Weights of a small transformer language model: width 64, normalized queries and keys.
Each number is 128 + 32 x the weight over its row's rms, rounded and kept within 0 to 255. Layers, rows and columns count from 0. The size above them is the row's rms in percent of the matrix's.

# layer 7 attention output (transposed), 64x64, rms 0.259, rows 20-40, columns 0-63
size [124 111 122 100 114 130 107 105 125 121 113 115  76  69  68  87  84  83  84  76  74]
[[127 134 143 145  44 182 134 141 129  91 119 150 135 124 140  99 142 194 154  80 115 168 152 157  99  84 159 150  90  85 104  81 128 136 133 116 115 160 170  79 124 193 106  96  95  47 155 168  99 112 158 172 119 111 139 103 106 147 109 125 111 117 175 153]
 [130 171 121 174 163 132  76 139 143 137  87 116  91  97 101 130  92 135 111  85 120  82 158  76  91 145  99 158 134 147 108 123 155 162 152 131  49 165 186 136 105 109 118 141 162 215 100  88 106 116 132 178 153 136 205 141  92 141 124  99 133 115 146 147]
 [122  73 171 184  88 131 126 167  74 112 131 112  88 132 168  97 141 162 167 156 157 170 128 124 112 152 119  89  86 121 102 133  81  87 178 106 135 131 123 161 145 104 131 217  84 101  92 170  95 122 139 126 149 137  84 168 133  91 163 133 128 189 124  94]
 [ 52 116 185 150 124 102  85 127 111 135 149 137 114  88 129  82 105 109  63 171 147  96 141 107 153 105 188  95 105 122 157 142 158 160 165  98 177 147 107 151  95 177 115 169 137 159 170  88 119  93 123  97  98 161 105 141 188 190 142 122 115 111  93 122]
 [130 152  67  82 103 153 182 106 137 155 129 199 140  97 139 156 182 163 142 131 136 121 170 113  96 108 134 110 106 130 153  88  55 125 114  86 181 136 123 118 144 101 129 174  77 146 120  71 125 108 156 122 158 140 116 108  89  66 181 199 125 128 132 118]
 [149 158 152  72 119  90 139 161 136 128 126 100 159  90 178 115 117 128  60  59 135 128  96  95 180 126  87 138 136  87 114 108 101 113 137 137 142 172 127 207 115  84 103 170 120 107 155 146 153  86 178 114 173 167 122 148 131 170 135 117 103 157  76 179]
 [107 122 187 132 152 148 134 107 138 157 143 176 139 144  82 114 139 143 122  76 131 148  60 100 160 152 166 192 112 112 109 145 115 106 184 170  83 116  98 111 135 105  78 174 135  89 153 110 108  76 124 177 107 179  56 112 121 110 155 127 173  86 128  94]
 [120 133 111 195 121  86 134 158 112 127 122  11 177 123 116 184 176 110 101 118  68 110 123 164 194 105 131  88 127 171  94 127 119 172  81 143 125 150 172 120 106 125 165 146  94 132 114 103 149 136 146 162  81 125 161 105 161 113 110 123 147 101 142 123]
 [138  87 114 140 171 100  87 137 109  79  87 152 117 140 146 102 117 144 183 164 105 114 116  61 171 174 106 143 161 119 168 183 135 168 141 140 145  78 164 123  89 109 131  97 125 164 182 141  90  76 126 164 207 110 103 143 109 114  98 113  81 115  93 148]
 [131  99 133 137 136 183 163 152 111 135 122 115  65 118 133  57 126  88 177 135 133 133 173 210 180 106 102 102 124 107 134 117  72 133 119 138 140  89  57 153 104 123 142 152 169 132 104 165 104 172 149 147 135 149 134 175 101  65  99  95 119 134 176  90]
 [114 135 197 165 126  99 125 134 124 155  91 117 127  85 109 114 103 156 101 114 168  49 146 145 112 136 118  94  97 121 142 169 114 122  94 198 108 159  99 133 112 111 177  92 147  80 173  98 119 148  94 207  62 126 123 103 145 122 137 171 170 178 104 143]
 [111 102 152 117 164  84  96 144 126 145 147 121 137 114 116 172 114 180  56  56 101 111 118 163 128  70 191 109  92 195 104 173  49 117 120  93  90 108 153 166 142 144  99 157 177 169 144 132 108  92 139 117 123 164 115 145 125 144 102 131 142 116 163 150]
 [120 135  88 119 119 107 160 126 146 104 156 139 104  74 137 110  34 147 116 117 106 135 196 176 165 174 171 162 128 129 119 123 160 144  47 168 189 122 165 145  85 145 151 122 157 109 148 122  93 121  84 108 109 153 107 150 132  60 160  96 148  97 116 127]
 [124 137 115 158 111  66  84 145 111 117 148  91 143 165 124  97 109 185 121  95 169 154 116 150  85 175 141 105 137  84  94 125 117 121 164 121 125 200 136 150 122  83 122  92  69 121 131  76 138 149 186 146 133 156 115  50  89 180 137 160 133 168 168  95]
 [124 142 136 110 166 121  83 118 126 133  84 165 137 120 149  90 105  99 167 153 127 135 156 140  92 170 140  92 100  88 142 117 150  32 159  51 155 133 179 158 103 157 193  99 116 170  87 128 129 126 114 101 110 151  97 122 159 170 119  85 115  95 174 178]
 [132 143 117 119 102 147 124 114 131 119 141  91 133 140 111 181 109 123 162 140 128 114 176 188 143 168  84 144 150 161 134 113 107 153 125 140  57 139  99  54 103  70  60 147 209 149 129 182 167 133 156 144 111 138  67  92 106 187 129 109 102 136 152 109]
 [145 178 115 165 119 136 183  99 116  97 181 124  99 108 140 126 139 124 134 131 138 106 117 169 142  88 143 129 104  99 116 125  74 180 151 155  70  99 153 119 169 128  95  95  98  78 177 160  90 146 149 106  59  62 169 112 130 124 102 194 111 189 117 122]
 [107  87 192 106  97 109 139  84  80 118 127 104 140  77 116 101 111 106 142 147 118 160 142 133 183  74 101 172  88 104 153  74 154 113  97  56 165  98 149 141 145 191 143 118 121 176 146 116 102 121 158 164 139 208 133 153  86 121 140 125 167 109 153 133]
 [120 142 105  63 151 129 114 110 122 113 154 139 141 118 109 120 154  76 122 194 107 178 101  79 173 128 159 148 128 103 100 143 145  75 131 154  98 128 105 122 169 130 129 144  84 151 162  82  99 126 155 113 136 180 170 167 191 133  94  93  67 166 140 209]
 [ 85 151 131 102  96 124  83 131  94 163  88  84 122 178  90  92 127 148 191 107 159 161  89 101 159 116  93 133 126 183  97 177 128 147 183 120 155  89  94 149 124  83 143 115  92 129 202 145 103 163 167 124 136 174 154 165 126 140  72 107 154  95 104 125]
 [128 154 152 126 109 125 145 146 123 179 142  92  98  93 182 153 124  61 169 157 147  63  75 181 136 117 169 129 116  73 100 123 105 152 126  64 190 147 175 144  86 142  60 157 122  98  92 159 148 136 130 139 121  94 116 174 150 124 173 111 109 139 151 114]]
# layer 7 attention value, 64x64, rms 0.25, rows 21-40, columns 0-63
size [120 134 112 120  81  90  96 106 127 102 125  99  82  92  92  68  93  86  91  74]
[[143 122  94  96 138 115 150 206 147 118 145 148 135 127 210 127 160  90 143 166 177 134 196 149 124  81  65  90 102 119 145 115 111 119 107 154 113 168 122 138 109  45 174 160 164 124 134 154 162 137 102 117 102 124 146  98 103  83 122  98 141 137 139  64]
 [175 133 169 132  97 158 106 111 122 133  81 125 196 134  30 110 120 135  65 121  90 139 103 140 136 146 138 153 142 175 114 120 146 168  74 111 125 128 199 127 123 132 132  96 121 100 129 112 130 120 135  95 166 148  68  69 166 144 128 209 135 101 134 147]
 [121 159 134  75 142 111 138  92 112 131 150 207 113 130 106 148 155 111 156  62 133 123 174  71 159 144  77  87 140 129 137 176 136  81  95 181 130 116  94 114 147 147  96 150 157 125 146 137 131 135 161 145 138 126 163 114  93  52 116 101  55 186 127  90]
 [176 131 146 131  53 147 102 101 129 139 112  81 149  83  28 109 115 155 155 148  87 125 117 174 133 142 113 141 160 113  99 122  79 170 147 156 108 109 165 131 139 130 135  72 132 119 128 144 166 121 121 113 155 130  66 129 180 147 134 164 216 107 107 157]
 [150  53 108 163  67 202  97  71 135 103 158 146 100 119 128 148 136 147 162 155  99 136 160 144  99 140  94  86 140  81  88 111 176 167 138 132 160 147 141  83 115 117 108 114 120 135 172  91 128 120  97 137 111 103 138 166 156 174 125 109 126 201 153  63]
 [162 122 164 114 106 109 114  91 154  81 176  92 113 181  89 159  83 104 156 109 119 114 177 151 118 108 138 119 104 160  86 155 139 127 112 101 127  71 160 120 192 138 115  77 120 125 128 113 185 138 156  80 244  99 127 117 130 159 136 113 153 132 105 156]
 [130 116 161 100 205 109 134 128 127 165 139 212  73  58 190 133 126 138 130 180 133  97 118 142 120 134  99  71 133  70 131 140 126 117 129 143 149  89  95 131 141 119 164 147  80 129 102 147  86 133 108  96 107 127 185 148 122 132 109  50 109 153 109 163]
 [166 128 181 126 115 125 120 145 121 149  92 124 167  75  94 128 142 114  81 143  81 188 152 169 157 114 130 210  98 124 178 148  32  89 134  84  77 132 116 133 155  99 116 105 149 138 110 116 118 109  86  86 138 140 139  89 136 129 161  84 144 155 159 164]
 [115 142 168 108 159 147 117 102 104 153  88 129 178 186  85 145 135 161 115  95 100  92 159 148 130 126 174 172 102 163 125 121 143 133  84  85 128  41 122 147 154 144 128 147  74 107 114  98 110 114 173 154 158 140  85  74 159 163 127 203 118 117  99 180]
 [179 151  92 138 180 140 142 168 102  79 145 178  75 143  94 142 125 115 152 192 160 116 183  73 129 117 118  59 172 152 121  87 181  63 135 168 129 115 102 150  83 146 116 118 157 130 155 168  92 148  96 130 125 122 136 127  78 106 114  83 121 148 105 124]
 [206 143 131 133 127 126 194 117 121 106 143 157  81 133 159 105  81  72 171 155 210  91 173 125 112 146  73  99 145 100 129  77 137 116 152 163 100 158  98 135 128 107 154 137 119 135 150 134 203 136 116 137 119 108 143 104 114  83 138  78 175 176 134 114]
 [110 186 110 163 116 180 146 130 123 103 145 120  62 128 100  52 105 132 175 168  85 158 143 111 127  97 144 151 138 189  95  91  98 205  95 121 123 104  97 147 143 170 135 131 112 110 114 135 107 104 133 142 125  92  96 133 138 151 163 130 174 125 143 224]
 [111  91 123 117  42 123 175 111 129 163 173  60  84 136 115 112 143 139 109 126  79 160  83  85 135  84  89  85 148 156 176  81 123 138 166 145 139 151 121 119 158 151 142 176 138 152  98  84  85 150 152 134 210 149  97 135 150 148 131 109 159 139 101 134]
 [104 133 104 129 103 133  90 134 142 136 135 128  66 173 163 154  97 147 152 140 128  64 133 159  96 128 154 133 118 109  90  64 149 163 162 172  96  96 134 117 212 102 181 112 141 150 123 100 118 100  87 140 157 174  71  96 106 186 164 159 168  91 144 151]
 [181 116 103 120 111 150 107 114 135 109 118 161 183 165 199  96 121 143  85 175 114 168 100 135 141  99 161 168 187  78 135 102  74 182 105 102 132 100 161 132 106  62 106 108 169 115 116 121 133 130 155 117 141 120 155  77 155 139 120 128 140 128  61 193]
 [129  79 112 137 115 151 163  89 132 120 115 116 137 125 136 106 129 146  29 105 172 141 158 129 224  95  87 153 111  63 178 149 117 163  70  77 130 151 159 148 118 105 147 164 110  83 155 112 142 125 142 107  92  96 137 129 116 118  70  99 136 158 154 151]
 [ 63 112 139 126  66 126  79 147 130 143 160  87 105 187 150 169 125 136 180 108 177 145 147 138 117 135 135 106  97 113 131 103 137 159 172 212 116 124 124 122 215  79 133  89 114 119  93  93 144  88 140 140 146 141 121 164 156 119 134  77 193 123 110 125]
 [161 102 119  90 119 129 114 197 120 123 105  97 152 152  92 143 157 130  98 170  89  94  74 160 107 132 206  90 125 101  70 172 147 116 176 155  75  91  93 111  98 132 161 102 164 158 153 123 172 128 147  79  68 144 149 154 145 134 136 169  95 153 150 129]
 [117  75 140 140 158 133 133 120 139 130  60 167 136  89  82 133 178 150 205 124 160 136 158  94  71 148 103  80 110 106 188  74 187 130 153 129 148 141 100 124  97 142  98 107 105 109 131  87 122 135 120  98 119 139 178 147 122 118 124  53 145 134 148  64]
 [118 110  95 131 172 126 168  91 137 152  98  76 173 126 140 164 146 145 129 123  91  80 110  76 157 119 107 169  94 186 161 188  74 119 120  60 139 178 127 120 137 129 128 175 138  77 120 160  84 143 181 185 157 112  87 141 139  96 123 110  93 106 143  99]]
# layer 7 attention query, 64x64, rms 0.307, rows 32-63, columns 0-63
size [ 53 105  98  84  58 103  86  77  85  81 186 101  97  85  84 137 183  81  86 140  78  86  88  68  93  88 104  85  86  89  71 106]
[[181 156 162 105 131 177 143 151 139 136  80 183 157 122  91 116 184 159 175 156 128  65  72 113 127  90 152 114  78 159 197 154 168 111 130 107 140 152 121 169 100 158 142 104 117 122 103 138 122  81 130  78 146 120 104  91  61 127 133  75 141 145 117 102]
 [146 147 152 100 130 149 172 167 122 154  95 161 182 146 143 173 170 160 166 147 151 130 147  50 130  89 135 168  89 150 140 158 100 106  95  88 126 164 153 118  48 101 113 116  89  64 121  96 154 104 162 131 106 161  99 111  94 143  94  74 174 105 135 133]
 [173 116 128 126 113 171 122 126 133 103 109 136  94 149 107 118 126 102  81 137 101 175 109  73 130 134 122 148 111 203 175 100  99 162 140 110 120 199 151 171 140 126 145 110  89 120 156 129  64 114 104  97 132 132  58 151 159 114 150 158 196 176  72 177]
 [151 115 150 116 129 167 153 163 151 127  71 184 201 129 125 111 208 117 126 168 116 107 156  94 142 123 144 155  83 158 213 179 138 130 121 142 149 157 131 140  55 113 151 102 136  80 125 112  89  94 139  78 138 117 103 118  83 109 124  81 149 134 103 103]
 [144 134 152 168  86 192 130  94 119 100 115 100 147 116 120 113  92  94 110 114 132 119  45 145 128  87 125 107 145  84 124 138 147 158 167 154 124  84  96 166  86 142 171 124 138 167  92 129 152 154 217  61 146  82  97 109 128 130 164 156 141 144  72  98]
 [126  85 122 124 153 100 114 186 132 149 127 184 141 104 117 166 169 152 136  54 168 103 192 158 174 144  52 156  85  99 153 105 160 115 117  90 166 131 132  72  88 141  94 128 113 121 139 128 119 111  73 160 119 195 136 119 114 159 104 113  91 163 150 144]
 [147 122 105 141 176  81 143 157 149 159  96 164 119  93 154 146 185 121 137  78 137  91 155 163 170 161  90  96  90 107 169 100 166  80 119 126 166 184 149  89 110 112 108 100 155 117 125 151 123 112  54 160  76 154 165 105 130 179  83 125 109 184 119 110]
 [ 97 145 114  93 133 115 126 198 156 150 139 118 108 141 123 134 158 143 130 146 125 101 209  89 167 133 139 198  99 131 182 107 121 120  54 164 134 121 149 102  90 167 101 135 132  82 149 144  98  80  97 134 106 208 110  75  94 114 157 113 100 156 162 154]
 [107 115 130 142 161  91 133 130 137 130  93 132  96  72 170 164 105  92 133  53 156 127 175 155 138 158  93 124 158  91 115 128 132  86 134  99 116 130 128 104 130 127  75 126 113 159 145 132 182 138  83 124  86 147 222 116 127 160  78 155  45 126 168 162]
 [ 96 141 121 116 104 151 107 122 116  73 187 113 110 169 102 115  67 134 164 173 128 183 105  93  86 110 136 131 146 199 104 106 102 192 125 150  95 116 121 155 154 140 127 173 148 161 142 117 113 134 133 159 145 142  30 148 113 102 181  76 127  99 128 169]
 [126 105  95 129 165  82 160  92 175 167  96 111 127 104 126 164 152 183 174 137 160 104 158 165 147 163 149  82  96 116 108  77 139  76 130 138 131 126  99 130 141 104 111  77 139  77 110 157 175  72 129 144 133 178 189 130 131 119  65 136 131  92 193 103]
 [123 139 158 110 110 179 135 107  65 112 103 110 152 156 145 130 109  58  84 123 102 135  85 139 125  98 179 110 196  95 153 133 157 117 136 123 127 140 127 182 138 143 145 150 120 169 147  93  91 157 129 118 131  65 152 139  98 121 158 138  95 197  26 130]
 [144 165  75 175 106 123 105 184 116  86 165 130 125 133 159  97 110 115 182  79 115 125  84 139 142 147 143  83 150 136  81 148 168 177 153 121 117 127 105  80 120  91  83 135  98 135 108 135 186 103  88 138 129 108  81 145 116 161 205 169 109 108 110 195]
 [ 93 134 107 124 132 134 140 118 107 128 142 117 168 183 109 140 127 162 179 177 141 138 153 108 132 125 119 137  86 162 136 108 129 183 126 140 153 161 110 163  95 121 116 129 118  78 122 129  82 104  89 186 196 172  62 116  73  71 191  70 145 108 179 100]
 [162 192 111 129 126 156 161 126  77  92 117 114 130 190 133 114 109  79  87 126 131 126 159  75 116  90 104 110 110 141 177 132 165 175 122 189  84 106 132 101 108 155 119 142 101 165 178 128 107 153  86  74  92  86 155 156  92 156 136 103 128 193  81 145]
 [136 163 123 133 190 124 151 124  83 131 111 176 168  96 113  88 108  72 123 126  88 172 141 149 126 129 124 160 101 137 127 143 113 146 152 119 110 130 160 132  97 186 113 211 159 164 150 136  45 161  62 119 107 127 119 116  86 134 135 117  52 145  86 166]
 [167 113  93 124 163 110 149 109 157 172  67  94 124  85 144 150 158 197 173 132 135  95 123 158 138 157 164 102 120 129 115  76 168 103 128  80 120 128  87 139 178 125 110 123 118  82 125 127 191  65 122 138 138 181 144 123 111 144  67 158 129  80 194 125]
 [123 146 125 103 113  59 144 107 168 119 132 111 156 154 115  83 102 166 179 156 115 197 156 119 123 103 133 103 153 107 148 139 144  75  78 161  70 128  36 113  97 135 131 124 140 125 112 146 155 130 153 133 179 130 202 121 145 140  68  97  68 110 137 111]
 [193 107 114 119 110 118 119 124 182 153 127 118 171 113  54 101 113 111 166 143 109 124 137 107 109 133 118 166 147 120 103 175  99 106 182  92 144 127 126  94 151 152 195 131 134  87 133  81 133 134 145  96 139  94  78  91 180 200 127 113 158  70 189 156]
 [154 156 131 185  41 113 146 135 131  79 178 158 114 153 149  76 147 158 117 153 138 177  92  37 116 121 132 153 124 179 139 158 164 162  68 105 157 111 162  80 117 134 145 132 109 141  90 111 138 113 106 152 134 115  79 135 115 180 141 112 170 133  91 120]
 [159 131 147 172 119  76 160 197  62 111 106 143  98  99 138 113 137 150 146 112 120 139 186  85 163 175  79 107 187 130 202  94 115 154 159 103 116 177 143 101 159 149 113 146  60 125  93 154 126 139 110 100  79 166  87 113 108 123 109 116 105 135 140 141]
 [136 131 137 135 166  75 179 129 166 134  96 137  87 117 109  77 107 108 106 148 142 104  86 116 146 129 176 145 121 152 166 103 215 124 111  89 120 125 121 129 228 135  98 141 105  89  95 161 111  81 149 151  74 153 135  88 115 145  89 119 115  88 172 171]
 [126 140 125 120 166 138 114  71  85 180  92 131 137 154  92 120 119 141 177 167  82 133 146 141  48 166 116 147 165 138 143 117 127 120 119  67  94 131 128 148  90 127 116 111 138 133 206 101 130 124  88 101  76 112 183 160 167 132  71 119  85 109 154 192]
 [149 149 158 158 134 107 153 186  72 108 117 111 165 165 122  97 143 116 177 134 119 133  76 136 131 115 178 117 154 169 150 118 199 106  86  95 137  96 117 129  65 155  71 107 126 157  82 122 119  96 125 149 135  95 150 173 107  88 133 188 194 151  78 134]
 [181  93 142 196 103  73 172 146 135 123  75  97 127 102 132 135 142 150 149 139 134 103  89 130 144 157 169 122 157 126 146  70 154 116  55  89 145 108 150 133 119 129 106 159  71 109 109 185 144  79 189 161 142 199 102  79 135 144  98 121 147 127 138 144]
 [166 104 145 133 118 134 152 158 157 148  99 126 151  82 144 116 167 158 161 124  61 158 155 129 132 171 124 150  62 144  61 114 127 155 121 146 112 130 129 134 154 104 106 114 179  61  29 127 166 179 131 107 176 129 123  96 173  74 117 169 111 110 132 119]
 [185 166 102 165 158  94 131  59 127 111  97 150 114 107 153  79  94 113 170  79 128 159 130 106 164  63 138 137 127 142 112  94 128 144 108 107 141 169 229 128 136 171  90 119 171 115 130 144 115 143  72  75 129 128 122 125 119  84 135 173 134 121 179 137]
 [163 110 134  83 142 190 128 104  61 126  83 101 152 126  75 124 142 121 158  58  64 112 110 169 154 144 131 117 160 140 164 131 136 147 175  77 145 169 119 156 136 102 130 112 153 108 134  96 133 157  84 102 178  76  99 128 142 147 132 179 135 210 141 124]
 [135  95 123 165 157 166 141 144 137 134 110 182  98  74  71 128 129 111 143 115 102 177 131 148 145 150 134  84 123 130 161  70 166 187  63  99 176 196 131  95 145 124 160 131 137 135  72 133  92 125 100 154 108 179  46 123 119 130 153 131 129 115 125 178]
 [149 152 110 123 203 153 103 165 138 153  77  88 169  76 130 139 148  81 117 166 103 123 154 130 111 169 143  86 122 109 119 124  94  65 168 124  86 219 100 163 160  94 107 136 178 133 108 136 190 124 112 143  88 108 168 135 167 106 112 151 101 136 129 102]
 [ 80 140 111  77 148 157 124 148  86 145 129 164 133  88 116  95 203 145 100 118 120 155  75 198 131  81 166 133 159 105 156  81 115 139 134 103 195 112 133  99 149 157  97 106 113 181  56 121 149 192 107 110 136 102 139 164 101 148 137 154 140 113 157 103]
 [ 73 157 107 132 111 126 116 121  96  97 199 125 144 139 127  99 130 108 143 103 139 157 112 117 181 135  85 167 167 155 134 141 141 190 110 102 195 122 135  76 127 136 125 134  77 201 186 112  93 139  62 103 101 113  92 149 118 106 188 145 158  92  92 109]]
# layer 7 attention key, 64x64, rms 0.273, rows 32-63, columns 0-63
size [ 68 118  89 105  56 110  95  89  94 143  82 144  92 104 104  69 109  87  97 128 123 109  97 123 109  75 134 106  83  67  93  90]
[[139 121 143 162 122  94 181  86 108  78 139 131 126 119 122 189 102 142 119  81 127 170 109 173  64 145  85  42 121 100 144 101 124 225 100 137 161 127 124 127  55 135 145 146 154 103 157 144 146 165 100 104 146 101 146 151 119 123 162 156 109 124 116  93]
 [137  90 118 133 119 100 168  86 111 159 137 106 133 146  99 206 167 145 165 113  89  68 145 144 112 169 122  97 183 134  97 115 124 132 131  94 112 144 114 125 107 108 164  88 189  68 131 150 119 148 162 142 179 134  83 102 126 126  77 187 130 107 211 150]
 [ 93 128 166 164 112 127 124 122 128 104  49 155 142 135 179 129 104 114 112 139 131 116  68 176  56 108 136 181 107 136 123 125 130 155 163 162 120 144 121 132  79 147 132 175 147 108 142 185 196 157 127 105  99  99 165 176 101  73 107 158  96 133 132  61]
 [146  81 108  95 148  52 177  93 127 174 120 148 129 165 121 168 168 160 162 109 121  60 159  99 117 170 150 111 139 132 105 120 108  84 137 129 106 112 137 127 140  89 202  82 168 114 172  95 125 113 132 133 164 121 107 113 121  86  98 160 125  81 196 173]
 [110 141 148 107 158  76 130 133  47 111 191 101 152 110 139 183 161  95  97 136 151 192  68 109  67 159 124 125 129 134 141 160 157 130 159 137 142 195 116  89 155  61 106 132 114 129 133 158  65 161 111 105 170 111 143 156 128 153 159 161 117 113 117 131]
 [159 134  59 128  96 153 124 119 153 174 103 139  85 116 144 130 145 164 136 112 103  90  86 132 179 127 158  96 112 174 110 151 162 147 124 137 125  89 115 106 156 144 115 119  76  77  86 164 181  53 113 126  99 137 157 168 195 174  90 139 199 120 121 137]
 [131 120  75 151  77 119 115 151 227 166 148 147  91 118 137 114 117 178 128 108 107 106 111 138 180 150 181 136 148 126  97 171 150 117  82 106 134  88 120  74 122 112 158 107 122  94  56 187 165  91 141 153 113 143 130 168 159 144  84 130 170 101 159 135]
 [118 133 112 111 130  99 157 153 201 156 117 184 126  91 139 168 107 193 139  73 161 143 145  89  90 187 129 125 114 126 116 111 195 126  87 143 170  92 127  76 155 111 121 109 191 114 111 176 146 128  94 112 138 158 123 101 161 121  56 100 150 101 165 122]
 [ 52 159 130 147 132 155  98 141 192 127 152 128  80  77 140  89  97 120  65 118 138 156 105 105 152 123 146 135 161  70 166 143 156 144  73 176 169 115 146  77 161 139 105 184 102 120  99 191 117 157 101 139 116 109 118 166 170 155 139 123 153 153  94  96]
 [123  98 173  91 146 169 153 133  92 132  94 163 160 166 124 135  85 117 183 135 119 138 183 138 106  64 137 130 113 134 130  67 126 108 166 102 124 128 148 212 132 132 133 132 132 161 158  71  88 173 178 125 130 109 114  81  92  75 146  97  73 174 133 157]
 [101 152 101 132  89 169  90 134 151  93 154 141 108 125 142  66  93 127  93 138  98 159  96 112 127  80 163 141 190 134  87 119  80 179  77 132 162 111 130  77 115 173 124 111 131 139 112 150 126 141  70 141 138 148  82 133 181 160 126 155 223 135 107 164]
 [139 160 139 144  61 153  79 104 100  61 163 132 132 135 108 147  93 103  78 167 115 133 159 151  88 150 102 136 176 126 122 155  92 132 138 147  95  94 125 199 141 141 127 170 124 177 189  87  87 174 161 121 132  74  76 128 107 104 177 108 111 102 151 113]
 [ 93 125  95 151 173 148 123 134 178 110  96 131 104 188 152  96  87 113 113 122 189 147 111  93  82  72  98 168  95 133  94 101 141  89 120 161 136 161 127 154 142 151 140 180 121 113  62  95 120 144 172 135 126 135 154 102 141 202 161  96 144 182  75 100]
 [159  86 108 114 182 137 135 118 127 151  82 107 147 187 130 127 157 120 179 129 142 120 158 126 134 112 116 114  87 145  90  76 119 129 162  49 140 132 127 148 125 107 161  53 127 125 124  40 112 107 173 125 114 161 171  87 113 145  89 166 179 146 132 189]
 [112 145 198  82  64 173  73  74 117  89 132 165  95 101  96 148  90 178 100 117 165 136 104 123 115 119  78 174 163 136  76 149 111 110 157 128 105 153 101 161 130 166 148 101 156 161 123 178 134 174 163 123 132 124  70 125 147  82 139 134 130  86 106 114]
 [ 90 101 150 104 134  94 149 118 130 117 100 156 146 160 141 128 134 112 139 116 181 116 150 167 123 104 107 113 105  92 192 109 165  70 156  50 143 151  97 209 158  65 119 127  91 129 135 166 155 129 165 105 121 158 133 184  82  84 136 132  74 147 103  84]
 [ 90 146 113 120  53  84 100 128 151 125 154 127  74 163 123 128 104 133 100  70 123 142  38  92 119  86 155 117 158 107 100 116 147 117  71 125 146  99 136 114 193 137 165 123 124 161 137 144 152 163 185 153 166  87 129 116 152 111 158 160 183 182 114 133]
 [110 147 143 133 171 173 108  92 152 142 104 117 146 100 158  92  60  97 150  91 186 133 174 126 133  98  98 147 125 101 150  89 145 166  87 107 165 106 150 132  69  61  94 195  82 145 149 173 110 102 124 161 160 131 123 127 135  80 103 149 189 121 163 143]
 [116 132 134 180 223  91 176 107  89 155 132 107  94 152 140  92  99 116  94 142 125  86 132 125 140 182 107 108 100 166 165 194 136  80 119 119  99 177 116 112  97  56 123 131 165 102 115 174 135 131 127 150 184 133 177 115  95 105  87 145 147 155 127 129]
 [134 166 146  95  64 142 113 124 128  82 129 128 103 168 137 119  82 145 108  94 154 102 109 121 152  89 117 153 127 184 128 135  64 156  92 112  89 100 148 141 135 157 202 163 126 186 144 137 155 151 137 147 137 144  59  57 112  55 183 154 138 132 119 122]
 [134  78 155 145 190 128 175 120 159 201  83 131 136 106 153 171 170 108 142 111 120 144 127 137 140 132 154  99 146  42 122  78 163  75 132 108 164 144 125  97 118 143  95  96 128 124 156 125 117 128 100 124 137 101 217 172 126 175  68 110  90 124 121 117]
 [124 125 105  53 149 115 156 178 168 104 107 117 154 123 101 131 156 130 137 109 131 121 178 122 126 159 100 128 100 107  90  83 159 158  67  95 167 211 100 101  95 101  92 119 157 124  98 183 178 161 140 190 135 166 116 140 121 161 108 132  88 143 176  89]
 [111  82 190 115 139 137  99 126 150  81 128 130 169 122 121 122 149 138 102 112 119 163 161 150 172 116 210 105 108  73 168 115  94  90 131 138 115 123 141 202 157 115 114 135  49 152 106  66 111 102 143 140 184  76 123 138 130  79 145 134  82 163 147 127]
 [150 194 144 141  20 136 120  87 147  81 127  91 130 149 110 151  98 172 129  79 159 140  72 149  89 138  68 148 162 128  72 144  76 158 115 138 121 133 141 118 136 133 168 123 124 115 141 136 148 120 148  69 149 140  88 144 109 136 195 143 149 140 127  76]
 [103 118 116 111 134  95 158 132 173 145 104 132 147 129 177 161 144 142  72  83  68  89 111 149 120 189 127 123 144  59 107 105 158 112 118 144 156 144 129  99 125 100 149 129 176  97 139 112 181  88  73 116 138 126 204 161 141 147  66 134 112 120 189  71]
 [ 91 143  81 136 151  67 135 146 104 119 179 111 115 222 142 115 154  91 170 110 137 156  78 167 153  83 154 120 128 129 112  79  88 160  86 109 178 101 124 118 127 117 149 157  62 111 138 134 145  57 111 173 135 156 133 173 112 158 144 108 148 161 105 146]
 [105 119 146 108  75 178 114 168  96  42 119 126  98 122 125 152 114 172 148 103 113 154 103 116 110  92  87  98 187 153 166 113 133 170 113 110 127 162 110 123 147 153 151  98  57 174 120 143 143 155 129 160  98 169  43 152 163  76 158 134 118 164 126 142]
 [138 165 131 197  66 122 113 109 106 103 163 109 110 176  80 155 102 149 125 141  92 105 123 141 116 131 101  87 221 138  89 185 109  94 170 139  98  88 101 159 148 162 141  86 108 139 141  72  90 161 186 152 150  85 117 163 167 117 131 122 132 129 122 142]
 [116 153 110 154 111 119  89 144 161 110 166 123 121 241 142 149  91 173 155 115  86 100 115 141 137 126 153 145 121 100 130  62 102 111 143  76 104  97 154 106 171 158 124  73 135 156 138 118 128 127 105 180 102 178 163 108 110 145 154 119 101 133  39 145]
 [ 70 128 148 107 108 124 133 157 119 105 172 119 122 178 128 159 139 127 113 130 168 117 136 168 121 111 137 144 187 144  60 128  87  94  84 140  97  29 119 177 137 131 173 176 117 116 135 151  70 136 107 146 148  78  99 132 118 118 179  78 135 122 156 188]
 [172 143 118 196 100  98 192 138 138 160 142  88 146 132  53 159  86 114 144  93 151 111  96 107 168  70 138  91 173  96 159 118 153 164 104 130 124  98 163 140  84 164 129 149 171 108 188  92 120 118 101 137 138 118 136  77 125 174 130 108 112 103  99  70]
 [203 144 141 148 179 125 154 175 140 142  87 131 157 104 131 114 135 119 121 147 187 130 130 120  98 130 114  49 112 125 196  93 186  92 134 113 121 139 161 124 147 157  54 143  90 121 104 115 118 118 139 117 100 159 165 107  81 179  85 118 117 159  56 115]]